Weights of a small transformer language model: LayerNorm before each block.
Each number is 200 + 20 x the weight over its row's rms, rounded and kept within 0 to 999. Layers, rows and columns count from 0. The size before them is the row's rms in percent of the matrix's.

# down: layer 4 MLP down (transposed), 384x128, rms 0.0933, rows 41-67, columns 0-127
# up: layer 4 MLP up, 384x128, rms 0.137, rows 42-68, columns 0-127
down41,104,236,237,216,207,179,201,207,197,185,197,236,154,200,216,225,191,181,206,228,239,184,202,218,215,180,140,211,196,207,191,197,253,181,183,190,210,192,196,234,173,179,208,200,222,192,228,215,231,179,189,199,158,228,194,211,192,206,238,201,205,222,195,218,203,205,181,204,217,227,189,232,157,154,199,228,234,215,187,204,196,203,202,217,171,186,205,165,203,171,181,192,174,163,204,177,201,190,207,200,225,197,205,210,215,206,174,206,183,235,175,197,205,190,207,192,187,190,205,189,182,202,186,189,210,203,194,220,193
up42,098,220,161,177,210,165,219,200,222,204,184,189,214,171,219,216,201,235,194,167,201,144,191,197,234,217,208,211,194,200,209,197,207,208,190,234,217,202,189,212,194,193,159,208,194,227,152,151,205,193,192,199,213,190,239,194,242,170,152,159,201,200,221,212,186,228,196,194,226,196,198,181,234,214,196,169,208,219,234,198,196,211,215,206,194,220,182,166,195,212,203,199,216,199,219,196,221,222,210,215,197,178,185,177,195,202,202,193,166,186,189,199,240,180,199,193,213,194,242,212,216,205,194,206,185,210,180,223,195
down42,101,196,220,206,197,160,198,207,168,217,235,236,198,172,211,186,212,243,172,227,199,193,212,187,185,203,173,228,205,215,197,201,188,203,222,206,202,166,215,200,213,200,203,192,230,219,168,201,203,245,195,176,222,217,208,178,217,210,207,192,163,198,200,146,190,225,208,202,192,196,196,213,206,205,158,182,195,165,169,191,226,202,222,236,161,196,188,194,246,195,223,175,203,172,211,189,195,219,197,197,200,216,232,200,217,232,182,171,197,195,200,150,197,218,190,200,198,231,173,196,190,203,225,196,196,213,165,206,192
up43,099,208,204,170,194,231,226,205,203,182,213,213,177,207,177,198,204,193,186,173,223,186,239,212,188,175,212,192,218,224,254,225,184,198,166,195,172,188,196,194,165,249,195,186,178,197,200,230,205,198,205,186,201,159,212,180,185,188,209,187,221,210,182,194,246,162,180,221,214,195,214,201,211,206,209,189,205,220,209,195,209,209,190,185,228,218,233,178,195,205,218,179,216,200,218,209,207,231,169,182,196,172,201,211,158,223,192,209,179,195,159,209,218,203,239,190,208,189,209,162,242,182,221,188,215,210,173,208,225
down43,100,195,208,236,252,176,211,210,182,191,212,189,181,227,219,218,195,219,226,215,174,135,229,198,222,205,203,200,197,193,188,242,190,184,207,187,218,167,191,202,201,174,226,211,215,194,204,200,189,207,229,201,203,211,222,225,211,223,172,202,159,209,175,220,161,218,229,179,196,173,175,187,216,164,207,206,217,155,221,198,232,170,180,190,196,199,172,173,206,228,196,201,195,233,178,205,183,195,207,182,178,201,197,205,179,196,197,223,213,182,200,212,221,191,229,220,186,200,198,155,191,221,181,221,186,212,193,194,186
up44,103,176,233,193,199,208,201,212,188,151,244,207,195,151,198,200,210,230,212,235,213,182,205,209,228,163,197,180,220,190,229,212,191,211,179,186,203,182,176,210,165,202,250,191,199,192,200,191,217,193,197,232,204,187,198,201,220,204,222,197,186,201,183,179,213,166,183,210,163,187,245,236,218,187,200,197,196,198,206,202,225,211,201,217,223,225,249,217,199,171,195,228,188,165,212,230,227,206,184,200,184,171,186,216,184,215,186,194,211,220,168,173,220,188,188,186,205,206,182,154,198,211,192,173,183,197,192,197,200
down44,100,225,199,246,196,204,194,217,185,198,190,185,222,186,206,228,213,199,226,179,213,157,200,170,164,209,210,197,173,218,200,197,185,160,176,219,209,209,216,138,237,206,177,223,200,208,165,187,154,181,190,206,192,196,206,221,190,185,178,250,201,148,218,199,204,196,201,194,201,227,192,187,194,229,204,170,195,216,195,198,242,168,161,201,202,208,222,200,201,165,196,198,224,212,193,208,223,190,214,203,237,210,184,225,206,205,212,201,197,210,218,232,192,178,210,173,215,191,226,194,187,216,213,181,186,204,184,210,198
up45,096,203,185,195,189,184,198,184,208,193,229,203,197,216,210,182,224,201,234,191,226,178,182,215,220,224,177,225,197,182,179,232,184,220,175,206,215,224,175,226,217,193,196,187,224,225,152,182,195,190,192,190,191,191,203,196,192,169,196,240,203,228,190,179,228,157,218,182,191,197,203,229,214,243,209,198,231,206,224,167,231,196,189,201,200,225,156,198,192,196,204,187,207,204,207,194,161,201,189,180,156,188,180,185,201,203,227,200,198,202,225,202,191,189,243,233,179,180,157,208,191,202,165,191,219,208,157,207,207
down45,093,201,193,223,168,181,211,218,184,212,210,212,195,186,238,199,218,229,202,198,157,175,209,183,197,192,264,176,185,182,213,175,200,191,229,198,217,201,210,158,166,225,185,211,210,178,206,187,209,218,217,211,178,180,237,182,173,188,201,192,235,178,224,245,230,190,223,209,166,184,172,205,163,182,181,192,193,206,216,208,195,208,200,212,174,232,211,204,190,189,191,166,207,185,213,194,198,190,203,180,203,208,210,220,209,222,188,214,229,178,189,186,229,189,173,163,191,174,188,204,215,225,211,204,219,189,237,200,233
up46,093,186,214,207,215,239,171,176,233,205,209,200,195,220,184,191,187,230,214,176,212,187,204,181,193,199,206,228,228,221,230,238,177,244,186,210,205,166,175,246,220,230,217,214,195,188,195,214,201,173,210,211,213,184,182,195,229,185,200,217,185,209,171,180,201,170,237,200,189,177,213,205,218,226,187,181,197,194,211,196,187,195,164,197,239,224,222,216,178,222,178,217,187,165,178,206,191,233,223,220,192,175,165,167,191,225,187,172,210,170,175,207,206,189,224,212,182,229,185,211,214,198,199,201,183,172,212,186,200
down46,086,176,203,180,212,208,227,199,170,212,210,191,186,195,234,186,204,229,194,251,173,183,230,216,180,218,200,217,242,200,209,198,209,161,167,186,234,203,188,199,213,181,191,185,194,227,181,216,181,209,196,157,191,204,182,179,221,222,254,223,191,173,199,182,182,199,175,213,219,201,208,192,215,179,160,186,215,220,188,196,192,224,194,208,186,198,210,167,189,182,214,178,212,180,230,209,217,204,188,220,221,172,215,162,216,208,220,218,189,195,189,160,234,219,201,197,178,230,221,194,195,199,211,229,195,209,165,187,170
up47,098,167,160,202,211,225,181,219,208,199,209,180,189,231,187,197,226,203,195,205,191,191,206,192,249,204,216,183,166,229,198,243,203,219,194,212,168,181,198,206,190,181,247,206,223,198,210,190,193,204,222,173,180,176,195,180,180,188,212,183,243,206,205,198,185,198,190,214,171,210,200,209,199,218,184,181,194,225,206,221,157,199,207,228,208,209,217,191,207,206,166,185,221,192,190,232,213,204,171,210,205,168,204,190,192,249,202,200,197,196,202,218,199,155,184,213,203,235,201,144,184,180,184,209,183,235,156,195,206
down47,095,208,158,197,224,219,191,219,190,195,190,188,233,197,201,205,193,181,218,214,202,223,200,221,202,178,176,210,223,185,203,232,214,209,236,181,176,162,193,160,208,220,194,217,233,172,192,172,233,186,201,195,221,186,221,169,201,216,167,203,184,196,174,217,234,250,185,194,195,210,194,219,196,180,167,177,194,202,208,199,207,210,204,195,219,212,198,212,171,183,201,174,210,211,196,239,206,197,228,203,215,184,205,199,227,159,171,223,209,220,208,173,183,242,179,195,193,208,201,184,195,225,164,169,220,197,231,163,176
up48,096,199,208,196,196,189,194,238,207,198,204,171,230,205,170,193,217,231,213,198,181,172,238,240,220,197,204,216,177,168,148,212,194,204,205,203,181,205,219,203,160,186,229,220,196,214,203,190,225,147,173,182,230,184,187,212,192,216,205,201,211,175,183,211,191,213,207,223,190,182,176,229,183,196,214,195,175,228,233,191,180,170,197,217,196,229,200,185,192,168,180,204,180,222,190,203,198,188,206,191,175,180,190,210,222,215,167,192,194,252,202,188,237,196,213,198,178,211,191,180,217,206,229,221,195,196,179,250,201
down48,096,208,184,219,197,223,205,204,241,209,233,208,196,198,198,202,212,195,225,184,201,215,181,168,148,196,230,205,194,220,182,218,227,183,183,216,165,192,189,189,140,197,203,186,215,183,218,202,156,185,229,189,204,193,238,193,192,211,187,219,209,248,173,170,167,185,215,237,178,194,188,185,204,222,195,195,202,218,219,199,204,201,204,171,221,191,198,209,237,216,183,190,198,152,210,191,240,241,192,184,207,194,178,213,206,209,204,170,225,200,180,205,216,193,184,221,155,187,205,191,209,205,189,191,189,209,235,198,188
up49,094,155,212,190,184,192,194,206,156,169,194,199,155,199,217,162,174,190,197,190,184,189,210,212,202,164,196,205,170,176,198,193,183,206,193,253,195,192,179,194,200,232,201,196,182,185,211,212,170,202,178,162,217,181,206,226,203,231,175,192,165,219,196,208,225,194,187,222,202,193,198,233,231,231,207,189,196,204,199,188,220,190,163,206,178,213,218,222,199,189,220,205,214,177,206,232,203,238,179,204,200,251,208,216,198,216,217,196,196,222,212,199,189,218,235,219,171,227,183,215,206,212,217,193,204,155,213,229,205
down49,087,193,182,212,226,172,229,223,197,206,183,209,218,200,221,225,187,199,216,190,194,230,204,234,154,195,179,211,224,230,189,194,196,203,219,181,204,175,199,165,180,203,183,193,243,175,191,205,204,187,217,188,210,205,175,204,197,219,214,221,216,213,182,185,180,186,207,198,211,194,231,201,219,159,196,159,209,216,161,200,201,200,190,212,194,206,207,236,189,205,181,198,207,186,181,192,215,192,204,172,223,268,221,148,188,203,203,233,217,212,209,188,189,189,176,188,193,205,226,153,174,238,206,223,196,164,205,221,200
up50,108,216,168,174,233,204,189,223,184,176,199,224,184,220,233,188,213,206,228,190,231,200,186,201,235,213,239,197,178,216,209,223,205,182,163,232,182,202,189,226,137,224,190,191,180,223,198,185,172,194,216,189,193,218,169,175,189,159,219,189,254,194,186,190,180,191,189,189,199,211,197,201,212,216,225,173,196,199,209,207,200,223,189,255,195,201,198,195,209,225,181,186,202,150,214,200,194,194,187,226,188,177,226,177,209,217,192,203,190,175,221,207,168,169,210,186,206,203,202,196,194,177,191,219,201,203,198,198,232
down50,100,187,204,197,168,209,150,209,209,202,157,207,192,231,192,199,150,193,191,193,197,196,222,167,196,192,202,185,173,218,228,203,239,223,201,209,193,170,201,180,216,213,151,217,154,211,193,194,235,154,187,180,207,200,207,229,214,208,221,240,190,188,186,223,224,195,216,193,210,209,239,201,206,203,208,195,228,204,189,184,220,213,216,221,219,197,187,226,198,177,189,221,184,202,231,173,202,205,175,210,198,207,179,182,223,192,257,171,197,172,222,195,221,195,199,207,177,185,210,239,203,190,208,190,214,183,200,201,189
up51,107,173,193,194,172,193,223,195,208,186,204,192,196,166,184,192,196,216,232,214,210,180,223,196,204,186,194,211,205,184,198,253,187,214,204,197,221,147,185,217,188,183,186,224,196,209,182,237,179,192,209,184,218,198,208,159,200,183,172,203,233,223,195,225,203,184,201,232,197,235,215,182,204,213,190,163,203,213,236,209,186,199,191,195,205,232,186,202,167,142,179,196,221,200,231,230,214,190,174,199,170,208,210,174,220,196,165,194,211,197,177,203,238,208,231,206,195,234,188,190,184,209,219,172,218,210,195,224,234
down51,099,203,199,184,231,183,196,211,228,184,226,228,205,184,189,199,188,186,178,190,208,177,163,205,193,193,229,191,217,187,173,227,203,217,229,193,219,178,212,215,185,224,187,211,171,220,175,182,191,196,166,197,208,180,229,192,231,169,190,224,154,193,203,205,179,226,156,218,206,210,234,171,211,249,209,188,237,189,200,186,190,194,206,195,198,213,223,182,210,204,180,219,191,229,191,191,207,205,225,198,183,199,227,209,207,226,241,222,206,217,190,168,228,163,230,183,178,156,219,200,183,180,184,206,212,213,205,169,188
up52,094,163,189,227,198,202,165,196,195,172,241,197,215,203,212,206,216,219,250,156,206,193,218,188,209,183,180,176,178,195,251,224,178,207,205,197,196,199,233,228,200,228,224,188,210,234,195,211,196,204,219,183,197,182,213,169,223,207,210,176,227,215,201,190,186,213,205,198,208,256,185,233,196,190,187,167,176,203,203,234,187,201,188,229,183,204,206,188,171,220,208,208,198,190,206,227,185,166,183,186,152,210,228,192,242,218,207,187,194,197,191,209,204,175,204,185,232,209,162,195,195,189,204,174,213,201,193,211,210
down52,099,191,204,196,188,192,199,203,221,234,205,175,204,185,226,202,206,198,173,190,179,217,226,240,212,195,191,195,174,201,179,184,218,197,254,170,188,207,198,191,194,199,226,209,188,202,210,204,189,202,162,191,223,183,174,255,214,249,217,178,210,163,197,209,168,200,227,237,209,172,205,198,192,191,228,193,212,175,170,188,193,214,190,201,176,205,189,206,213,252,215,198,204,226,193,218,185,168,203,212,198,204,165,200,193,159,199,206,199,175,213,234,167,184,231,207,214,223,186,221,222,170,188,209,167,212,195,199,172
up53,107,195,182,199,194,221,194,193,212,181,179,207,193,194,184,214,204,205,209,175,185,189,243,187,199,181,177,224,231,201,203,223,133,205,202,218,203,170,206,221,202,226,234,195,219,202,201,206,200,182,185,214,218,198,205,187,205,145,202,196,246,221,198,214,222,170,198,185,197,219,192,194,205,210,173,181,218,224,233,189,201,210,195,207,195,213,183,207,170,203,199,232,238,217,230,204,164,234,184,178,196,206,210,214,230,186,177,179,173,206,217,208,216,182,196,174,251,227,154,223,216,202,194,201,183,174,172,183,209
down53,116,228,169,194,228,143,197,203,224,216,174,200,206,187,179,211,187,213,145,237,195,170,217,209,208,168,223,175,183,228,192,205,192,166,174,206,193,197,224,203,199,207,193,192,197,207,215,186,203,187,218,215,176,200,187,217,188,206,213,217,180,187,211,204,198,221,218,213,188,164,187,197,201,257,196,198,187,242,203,174,193,200,207,189,203,231,185,211,216,199,192,220,223,211,193,195,256,168,196,220,199,219,228,194,196,221,217,201,197,213,189,177,244,210,225,201,167,201,193,208,198,187,221,188,158,177,205,184,164
up54,095,190,183,235,195,224,189,222,193,184,212,257,174,216,167,180,204,183,224,199,214,190,214,208,182,168,179,169,194,188,219,178,172,212,186,204,199,213,206,193,196,203,207,180,153,213,214,204,132,186,209,207,234,210,234,216,201,214,172,212,185,179,224,153,204,190,198,203,190,218,203,246,209,213,196,232,184,185,197,219,219,220,174,191,197,218,193,207,199,160,208,186,192,179,206,198,222,215,188,215,181,200,213,231,187,183,195,209,195,216,173,183,245,220,209,213,157,199,199,212,186,189,223,223,198,187,220,216,210
down54,097,170,193,204,229,177,205,183,204,196,195,191,219,182,240,196,222,207,235,228,210,265,182,159,202,195,187,222,190,226,194,202,206,170,238,202,231,236,212,203,219,207,233,187,203,204,227,177,247,190,213,176,194,175,203,175,193,215,189,204,199,203,236,208,198,183,205,184,181,173,198,226,203,186,175,183,216,194,190,209,211,202,194,203,197,170,189,232,201,212,187,215,210,182,182,197,203,196,204,219,187,213,172,203,223,168,211,215,194,253,171,202,207,172,181,165,184,215,203,171,220,226,178,171,199,201,212,166,199
up55,104,199,195,184,200,233,225,190,190,199,193,199,176,232,171,197,213,199,191,216,210,155,208,206,240,198,221,230,211,173,183,225,213,198,193,209,188,170,239,201,193,175,193,175,152,200,198,195,178,192,187,202,194,198,216,209,196,195,201,198,217,205,215,181,154,202,219,180,199,198,190,224,203,200,214,201,177,196,228,209,221,203,185,229,215,211,220,202,202,138,202,214,212,194,219,249,200,182,176,203,210,182,214,198,204,194,153,192,208,181,195,190,226,186,191,231,193,209,216,235,201,195,209,214,166,213,151,230,257
down55,108,207,185,214,207,185,239,208,188,202,154,156,212,208,199,200,198,189,193,198,170,189,202,212,209,159,194,175,217,212,226,159,235,193,189,207,223,206,190,228,183,209,183,195,169,198,226,220,192,211,181,225,212,216,180,192,189,213,194,179,219,193,195,199,197,208,194,220,200,218,215,180,195,194,219,235,135,201,174,174,178,243,157,209,190,161,224,231,209,198,243,178,183,238,232,207,191,224,170,224,212,193,195,218,217,215,206,174,208,209,210,181,189,192,205,180,224,197,210,215,179,202,219,214,200,208,194,201,216
up56,090,234,194,205,175,223,173,200,192,182,191,205,193,165,193,186,215,217,196,223,156,190,219,198,199,211,150,223,255,184,232,225,185,229,192,217,216,196,186,222,169,213,221,206,218,208,195,199,210,184,210,196,216,178,231,196,226,195,182,181,232,224,248,210,192,173,213,216,169,203,161,199,223,219,237,205,183,195,199,178,220,218,173,217,204,207,180,226,156,171,183,216,228,196,214,229,188,178,170,202,195,204,212,212,227,204,227,205,190,192,171,188,199,171,219,197,209,182,185,181,197,188,202,200,208,200,191,181,177
down56,089,189,229,195,195,178,188,171,253,210,182,190,178,215,209,213,182,210,184,207,195,230,197,190,177,207,201,211,190,222,223,202,234,241,190,217,214,186,179,170,171,186,218,191,196,216,194,208,193,229,224,152,201,200,188,219,190,155,182,210,211,191,181,203,191,179,213,198,213,233,226,195,187,212,202,236,193,186,197,148,224,181,198,180,223,233,212,188,226,161,221,210,206,213,212,181,166,217,191,192,190,192,214,197,210,225,192,172,184,178,203,199,208,234,209,201,212,174,224,199,153,230,203,230,189,172,204,183,217
up57,095,206,202,177,159,235,202,164,201,192,205,185,206,219,180,187,219,194,207,174,194,203,218,195,169,212,201,254,218,210,222,206,189,203,195,228,195,195,234,202,198,198,193,200,179,240,190,241,201,208,204,165,191,201,197,173,202,194,175,161,214,229,205,185,208,190,234,222,170,195,193,186,252,219,199,197,213,223,207,189,215,164,202,220,199,205,174,210,218,211,202,199,223,187,208,190,193,208,173,183,231,171,209,218,164,206,151,196,193,182,171,208,177,215,250,213,188,202,195,235,211,218,215,219,233,214,194,178,188
down57,093,193,172,184,229,194,226,185,214,178,199,198,214,202,205,209,210,235,183,214,174,208,214,190,191,200,164,207,210,219,192,177,202,214,183,151,205,209,219,211,202,216,190,225,255,229,207,214,197,209,200,152,223,205,215,195,195,201,197,190,224,218,203,193,207,187,186,236,176,182,172,237,188,173,211,200,193,177,203,208,221,175,204,169,219,227,181,168,196,202,199,204,221,221,150,176,167,202,214,189,236,220,200,197,234,197,216,146,206,166,199,196,236,217,206,193,198,180,213,189,186,223,159,204,202,221,191,187,185
up58,088,191,184,191,187,220,228,202,179,215,181,171,214,211,210,197,207,189,218,213,177,199,213,171,215,205,203,231,163,239,228,221,198,227,199,201,212,163,187,214,180,181,221,207,169,177,179,236,226,182,201,184,188,217,217,186,178,176,184,186,239,176,238,215,201,203,176,219,197,215,222,227,195,189,179,219,175,192,200,200,202,195,186,264,210,218,193,219,218,201,183,222,159,189,213,241,202,146,198,182,207,207,231,190,197,190,168,201,216,199,217,202,200,161,226,201,209,176,202,194,195,187,220,209,177,208,198,206,228
down58,090,205,185,224,195,214,184,172,195,199,205,231,206,228,189,195,198,190,189,203,179,177,216,222,186,169,180,162,199,224,229,181,223,190,191,196,187,190,192,193,191,209,178,195,210,217,219,206,175,194,227,214,227,188,217,208,217,202,183,205,179,200,207,207,180,192,202,163,209,225,226,173,189,221,208,195,171,181,181,205,206,200,254,190,184,199,211,198,235,206,183,170,213,208,201,184,202,191,229,207,171,188,153,231,168,216,271,209,210,182,197,206,222,231,217,203,180,155,205,238,206,187,218,196,215,164,235,180,195
up59,094,199,188,218,187,227,216,227,196,202,202,179,204,232,187,181,224,206,204,176,193,178,212,210,231,187,180,211,178,193,204,181,214,220,214,189,193,193,202,225,225,214,184,176,205,197,152,168,179,212,194,188,175,216,214,225,196,193,223,222,232,163,216,227,165,163,171,213,208,211,192,236,213,193,186,193,187,180,216,245,208,239,183,205,232,172,189,171,173,213,200,204,192,205,212,234,220,170,194,223,195,201,182,190,257,223,191,179,205,195,213,175,243,210,177,213,181,192,207,192,207,186,207,200,203,209,177,206,241
down59,096,184,195,166,209,190,206,187,166,198,224,197,206,189,210,218,198,194,241,200,204,200,225,181,192,191,163,167,186,203,239,213,196,203,223,175,207,218,163,198,174,168,169,216,191,186,215,200,224,176,211,213,263,192,198,218,214,195,175,175,228,239,239,191,215,238,201,212,207,201,159,200,189,201,201,197,196,150,208,230,190,223,239,204,210,180,186,218,231,174,209,196,197,193,195,198,188,211,200,195,196,225,205,198,208,217,194,194,195,202,182,173,209,175,177,175,192,239,239,181,236,193,197,207,200,224,186,192,204
up60,105,209,213,201,212,186,223,206,212,178,182,186,204,188,197,170,223,191,196,184,210,212,225,251,193,200,217,200,220,193,218,244,195,201,217,205,217,174,188,201,163,181,245,204,187,200,151,192,201,202,186,172,194,170,200,192,207,186,199,213,237,215,199,157,142,195,201,204,164,192,217,193,201,195,181,175,152,199,191,211,152,190,230,220,187,193,226,165,198,166,192,213,204,200,198,214,235,179,167,186,180,223,209,184,191,193,190,204,186,213,178,207,171,191,212,213,208,205,177,228,179,217,178,200,229,207,178,208,198
down60,113,176,182,212,225,209,219,213,219,201,204,207,209,222,202,187,219,204,147,205,196,335,191,200,234,208,190,212,225,213,200,221,211,226,208,183,201,199,224,190,181,196,201,211,210,209,152,209,186,202,182,182,194,187,194,193,231,199,203,217,197,184,208,194,183,211,204,223,167,210,184,205,198,190,192,201,205,210,172,209,175,193,187,202,193,214,186,168,190,191,214,205,213,189,215,208,199,187,198,235,202,202,211,195,203,194,200,234,175,185,186,202,196,181,210,199,194,201,165,197,163,182,166,204,191,218,211,203,196
up61,098,208,193,213,197,221,172,195,205,154,200,209,230,190,183,196,189,209,177,205,190,190,230,245,192,234,166,197,231,203,190,229,186,198,163,244,189,197,213,209,218,192,205,213,207,196,208,193,195,228,186,213,212,195,237,215,187,169,181,179,203,204,215,175,226,188,224,197,192,263,248,245,195,205,222,198,217,168,240,208,211,199,205,193,209,180,159,208,199,200,192,174,213,211,208,203,176,210,183,196,183,196,181,217,226,187,176,166,170,207,219,187,199,217,194,218,201,191,190,172,184,203,221,201,215,216,202,242,217
down61,095,176,201,212,209,196,218,192,180,179,195,188,175,208,198,216,167,184,200,199,192,170,203,216,196,196,207,192,208,201,169,166,181,226,188,168,207,218,219,211,205,229,202,237,165,207,224,198,193,217,180,216,231,210,235,205,198,225,179,187,206,234,182,229,156,223,227,194,189,183,185,248,176,184,204,180,191,195,199,226,216,191,216,210,187,172,231,189,192,211,213,163,173,193,200,216,194,188,212,176,224,181,174,205,232,227,239,222,169,167,175,215,215,209,196,191,180,203,231,173,200,240,203,206,178,212,202,237,189
up62,093,175,222,202,197,206,232,212,231,200,174,239,235,183,212,184,197,196,225,173,185,195,222,181,192,191,205,188,223,212,200,218,164,213,193,185,200,186,192,208,196,185,197,182,193,187,179,222,191,206,246,200,217,196,216,215,233,171,194,175,203,222,181,209,217,178,205,194,208,191,230,180,253,234,179,162,223,220,220,204,221,173,202,214,208,194,191,194,220,213,147,217,225,180,168,228,223,237,179,194,206,201,186,170,175,203,187,197,188,197,157,194,207,214,232,210,165,200,181,192,192,169,214,176,192,179,203,221,200
down62,096,189,202,170,220,217,204,202,174,150,228,208,179,233,199,190,205,202,178,188,228,157,214,188,228,200,196,196,203,205,178,184,199,165,177,221,213,222,208,181,204,202,195,201,229,207,185,203,203,193,180,197,219,170,196,215,203,198,215,188,186,219,181,203,183,215,192,207,169,207,174,215,184,157,206,212,215,202,244,217,217,194,238,186,173,225,188,217,172,190,222,209,201,193,203,186,178,195,187,176,197,204,229,185,217,242,242,223,205,203,193,203,166,188,228,197,177,193,167,202,256,189,218,231,221,240,182,176,194
up63,089,192,199,208,194,178,209,203,214,173,196,244,165,197,167,192,197,167,176,175,173,182,187,216,178,162,226,196,185,177,209,218,225,222,161,222,226,191,226,206,203,224,199,191,202,190,187,184,191,181,197,223,200,225,202,227,173,217,210,206,228,182,194,179,209,220,201,236,157,193,218,195,247,231,202,183,153,207,247,194,174,214,189,199,201,202,199,186,209,202,221,196,210,149,230,204,214,221,197,237,217,188,179,229,187,217,205,184,206,188,184,181,217,203,218,204,181,204,178,231,199,186,174,203,212,207,189,224,199
down63,091,184,236,189,164,234,209,209,212,196,196,182,210,186,195,191,196,166,167,175,230,250,198,201,193,217,211,215,208,184,238,187,201,233,200,209,205,211,198,186,191,190,194,232,204,166,194,186,182,214,190,208,214,192,212,186,234,200,209,208,177,205,222,195,219,178,194,170,215,198,213,141,188,202,229,222,217,229,240,224,160,173,211,226,212,174,186,236,196,202,212,190,171,178,240,179,184,164,163,190,198,192,183,192,210,199,195,220,204,227,217,170,218,198,217,195,215,196,209,200,202,200,187,177,204,224,184,168,220
up64,105,206,207,190,217,231,194,201,217,182,216,182,230,212,196,192,191,182,177,191,171,191,241,227,226,217,177,197,243,174,194,194,225,203,192,222,187,207,211,213,175,178,205,209,193,224,208,201,200,206,193,204,198,212,223,211,198,170,146,155,191,197,192,181,185,159,195,181,185,246,208,190,219,203,218,190,223,208,199,221,233,221,194,214,213,196,173,174,228,192,221,225,197,228,230,230,199,172,181,229,204,167,190,240,227,199,151,175,184,190,215,189,194,233,175,183,226,207,211,206,201,220,201,199,205,206,207,229,214
down64,109,184,271,196,194,219,197,213,196,204,223,204,231,196,183,205,187,202,194,190,194,157,226,194,223,228,211,209,218,186,195,176,184,239,196,177,208,211,196,202,214,191,210,201,182,218,237,186,229,183,197,236,191,183,168,177,222,174,165,186,196,225,193,197,176,226,243,163,165,211,185,211,205,208,220,216,179,195,217,193,166,211,228,193,194,210,193,184,201,195,189,166,178,207,168,156,211,212,201,192,223,190,195,215,213,178,228,175,213,198,170,193,160,210,195,193,204,228,169,220,185,209,184,206,222,212,211,218,216
up65,095,211,194,208,211,241,217,226,237,169,202,200,204,197,205,212,198,227,188,177,205,181,223,197,220,170,196,171,188,138,203,196,196,186,219,230,201,210,200,214,168,225,209,170,174,204,194,188,211,185,235,184,184,204,171,211,219,164,216,212,222,221,232,188,183,215,230,200,193,182,220,222,218,213,196,193,181,235,235,213,152,248,195,198,229,193,204,184,174,197,185,200,186,146,214,186,205,207,221,226,178,194,190,208,196,209,204,176,197,184,173,177,222,182,202,174,176,205,185,214,226,197,221,192,195,198,187,191,204
down65,088,200,204,192,218,165,188,190,194,209,178,190,202,197,168,196,213,181,188,198,194,206,181,171,180,180,195,202,222,202,192,197,215,213,178,187,211,234,209,198,177,191,162,210,216,229,158,205,190,191,197,234,244,196,212,223,197,213,219,232,178,194,216,196,189,204,181,186,217,222,178,179,192,208,214,174,201,139,198,182,197,199,211,216,253,185,207,194,224,196,205,194,212,241,192,181,204,210,194,235,185,219,166,211,182,201,239,162,186,196,161,209,191,184,214,209,239,220,201,199,219,202,231,218,182,146,206,224,216
up66,098,187,178,202,213,179,214,194,217,161,220,214,203,176,199,179,247,195,191,210,250,198,208,212,187,194,197,216,218,157,202,215,188,187,192,199,185,232,191,209,175,238,211,189,173,222,214,230,186,181,232,207,215,189,237,220,242,223,214,201,197,203,217,209,175,183,202,188,186,195,196,194,224,192,204,216,169,223,187,212,212,220,172,224,184,194,216,221,204,140,252,201,193,235,183,200,180,217,204,196,197,228,194,198,185,201,174,193,194,188,194,180,202,178,228,165,201,182,184,190,219,160,190,207,179,176,196,232,196
down66,095,196,197,201,199,234,215,203,176,190,219,188,220,234,242,210,191,174,190,159,184,207,221,212,235,171,219,179,178,208,203,172,213,181,176,198,202,197,198,203,226,217,217,178,223,180,171,226,216,160,198,184,216,199,213,206,206,202,196,209,187,207,194,161,186,209,203,202,194,216,194,193,181,234,210,160,210,248,188,218,200,192,234,166,190,187,183,186,217,211,199,204,193,175,185,176,196,223,235,184,178,190,182,195,198,222,204,243,219,176,207,183,152,229,171,209,217,209,240,191,178,197,187,210,233,216,165,192,203
up67,096,181,170,159,165,160,212,207,211,185,172,213,195,208,213,199,228,187,217,211,204,191,223,215,208,189,204,188,172,239,210,221,154,212,189,247,178,191,189,202,205,170,224,172,210,191,190,190,204,178,186,194,210,196,209,210,243,176,216,206,250,193,194,185,214,216,180,204,218,202,229,175,217,192,175,160,210,218,204,189,221,183,199,220,217,214,215,183,188,205,168,195,216,196,205,209,186,238,204,182,209,227,202,209,173,187,172,187,183,220,216,228,172,184,215,192,203,201,143,207,199,217,230,194,206,171,174,189,187
down67,090,205,198,196,185,204,192,222,223,194,217,169,186,187,181,215,193,183,153,195,236,198,186,183,235,241,212,209,226,193,205,190,185,234,197,213,182,207,192,138,207,234,186,221,185,178,183,238,188,194,212,190,212,193,219,174,218,196,216,175,194,215,196,218,198,199,192,172,209,200,251,211,188,221,217,194,200,183,237,199,149,222,221,217,190,175,157,199,185,224,211,212,202,180,181,219,237,209,180,215,217,193,197,195,188,214,186,172,181,203,177,202,199,171,219,204,208,191,225,168,232,198,189,204,191,171,217,220,182
up68,095,182,198,211,197,183,182,208,219,197,218,202,200,191,225,148,237,200,226,184,163,168,191,196,170,231,212,193,187,192,212,186,186,179,211,212,203,163,191,214,239,178,241,221,230,229,207,194,173,152,206,181,216,189,200,215,215,217,195,210,191,210,184,220,203,178,223,194,188,226,169,238,193,206,229,209,175,210,226,191,218,179,194,229,222,178,220,205,210,171,173,239,206,188,221,217,189,182,206,205,197,173,186,187,195,231,217,201,199,213,180,172,206,207,169,244,183,203,194,192,168,211,168,201,202,223,202,199,220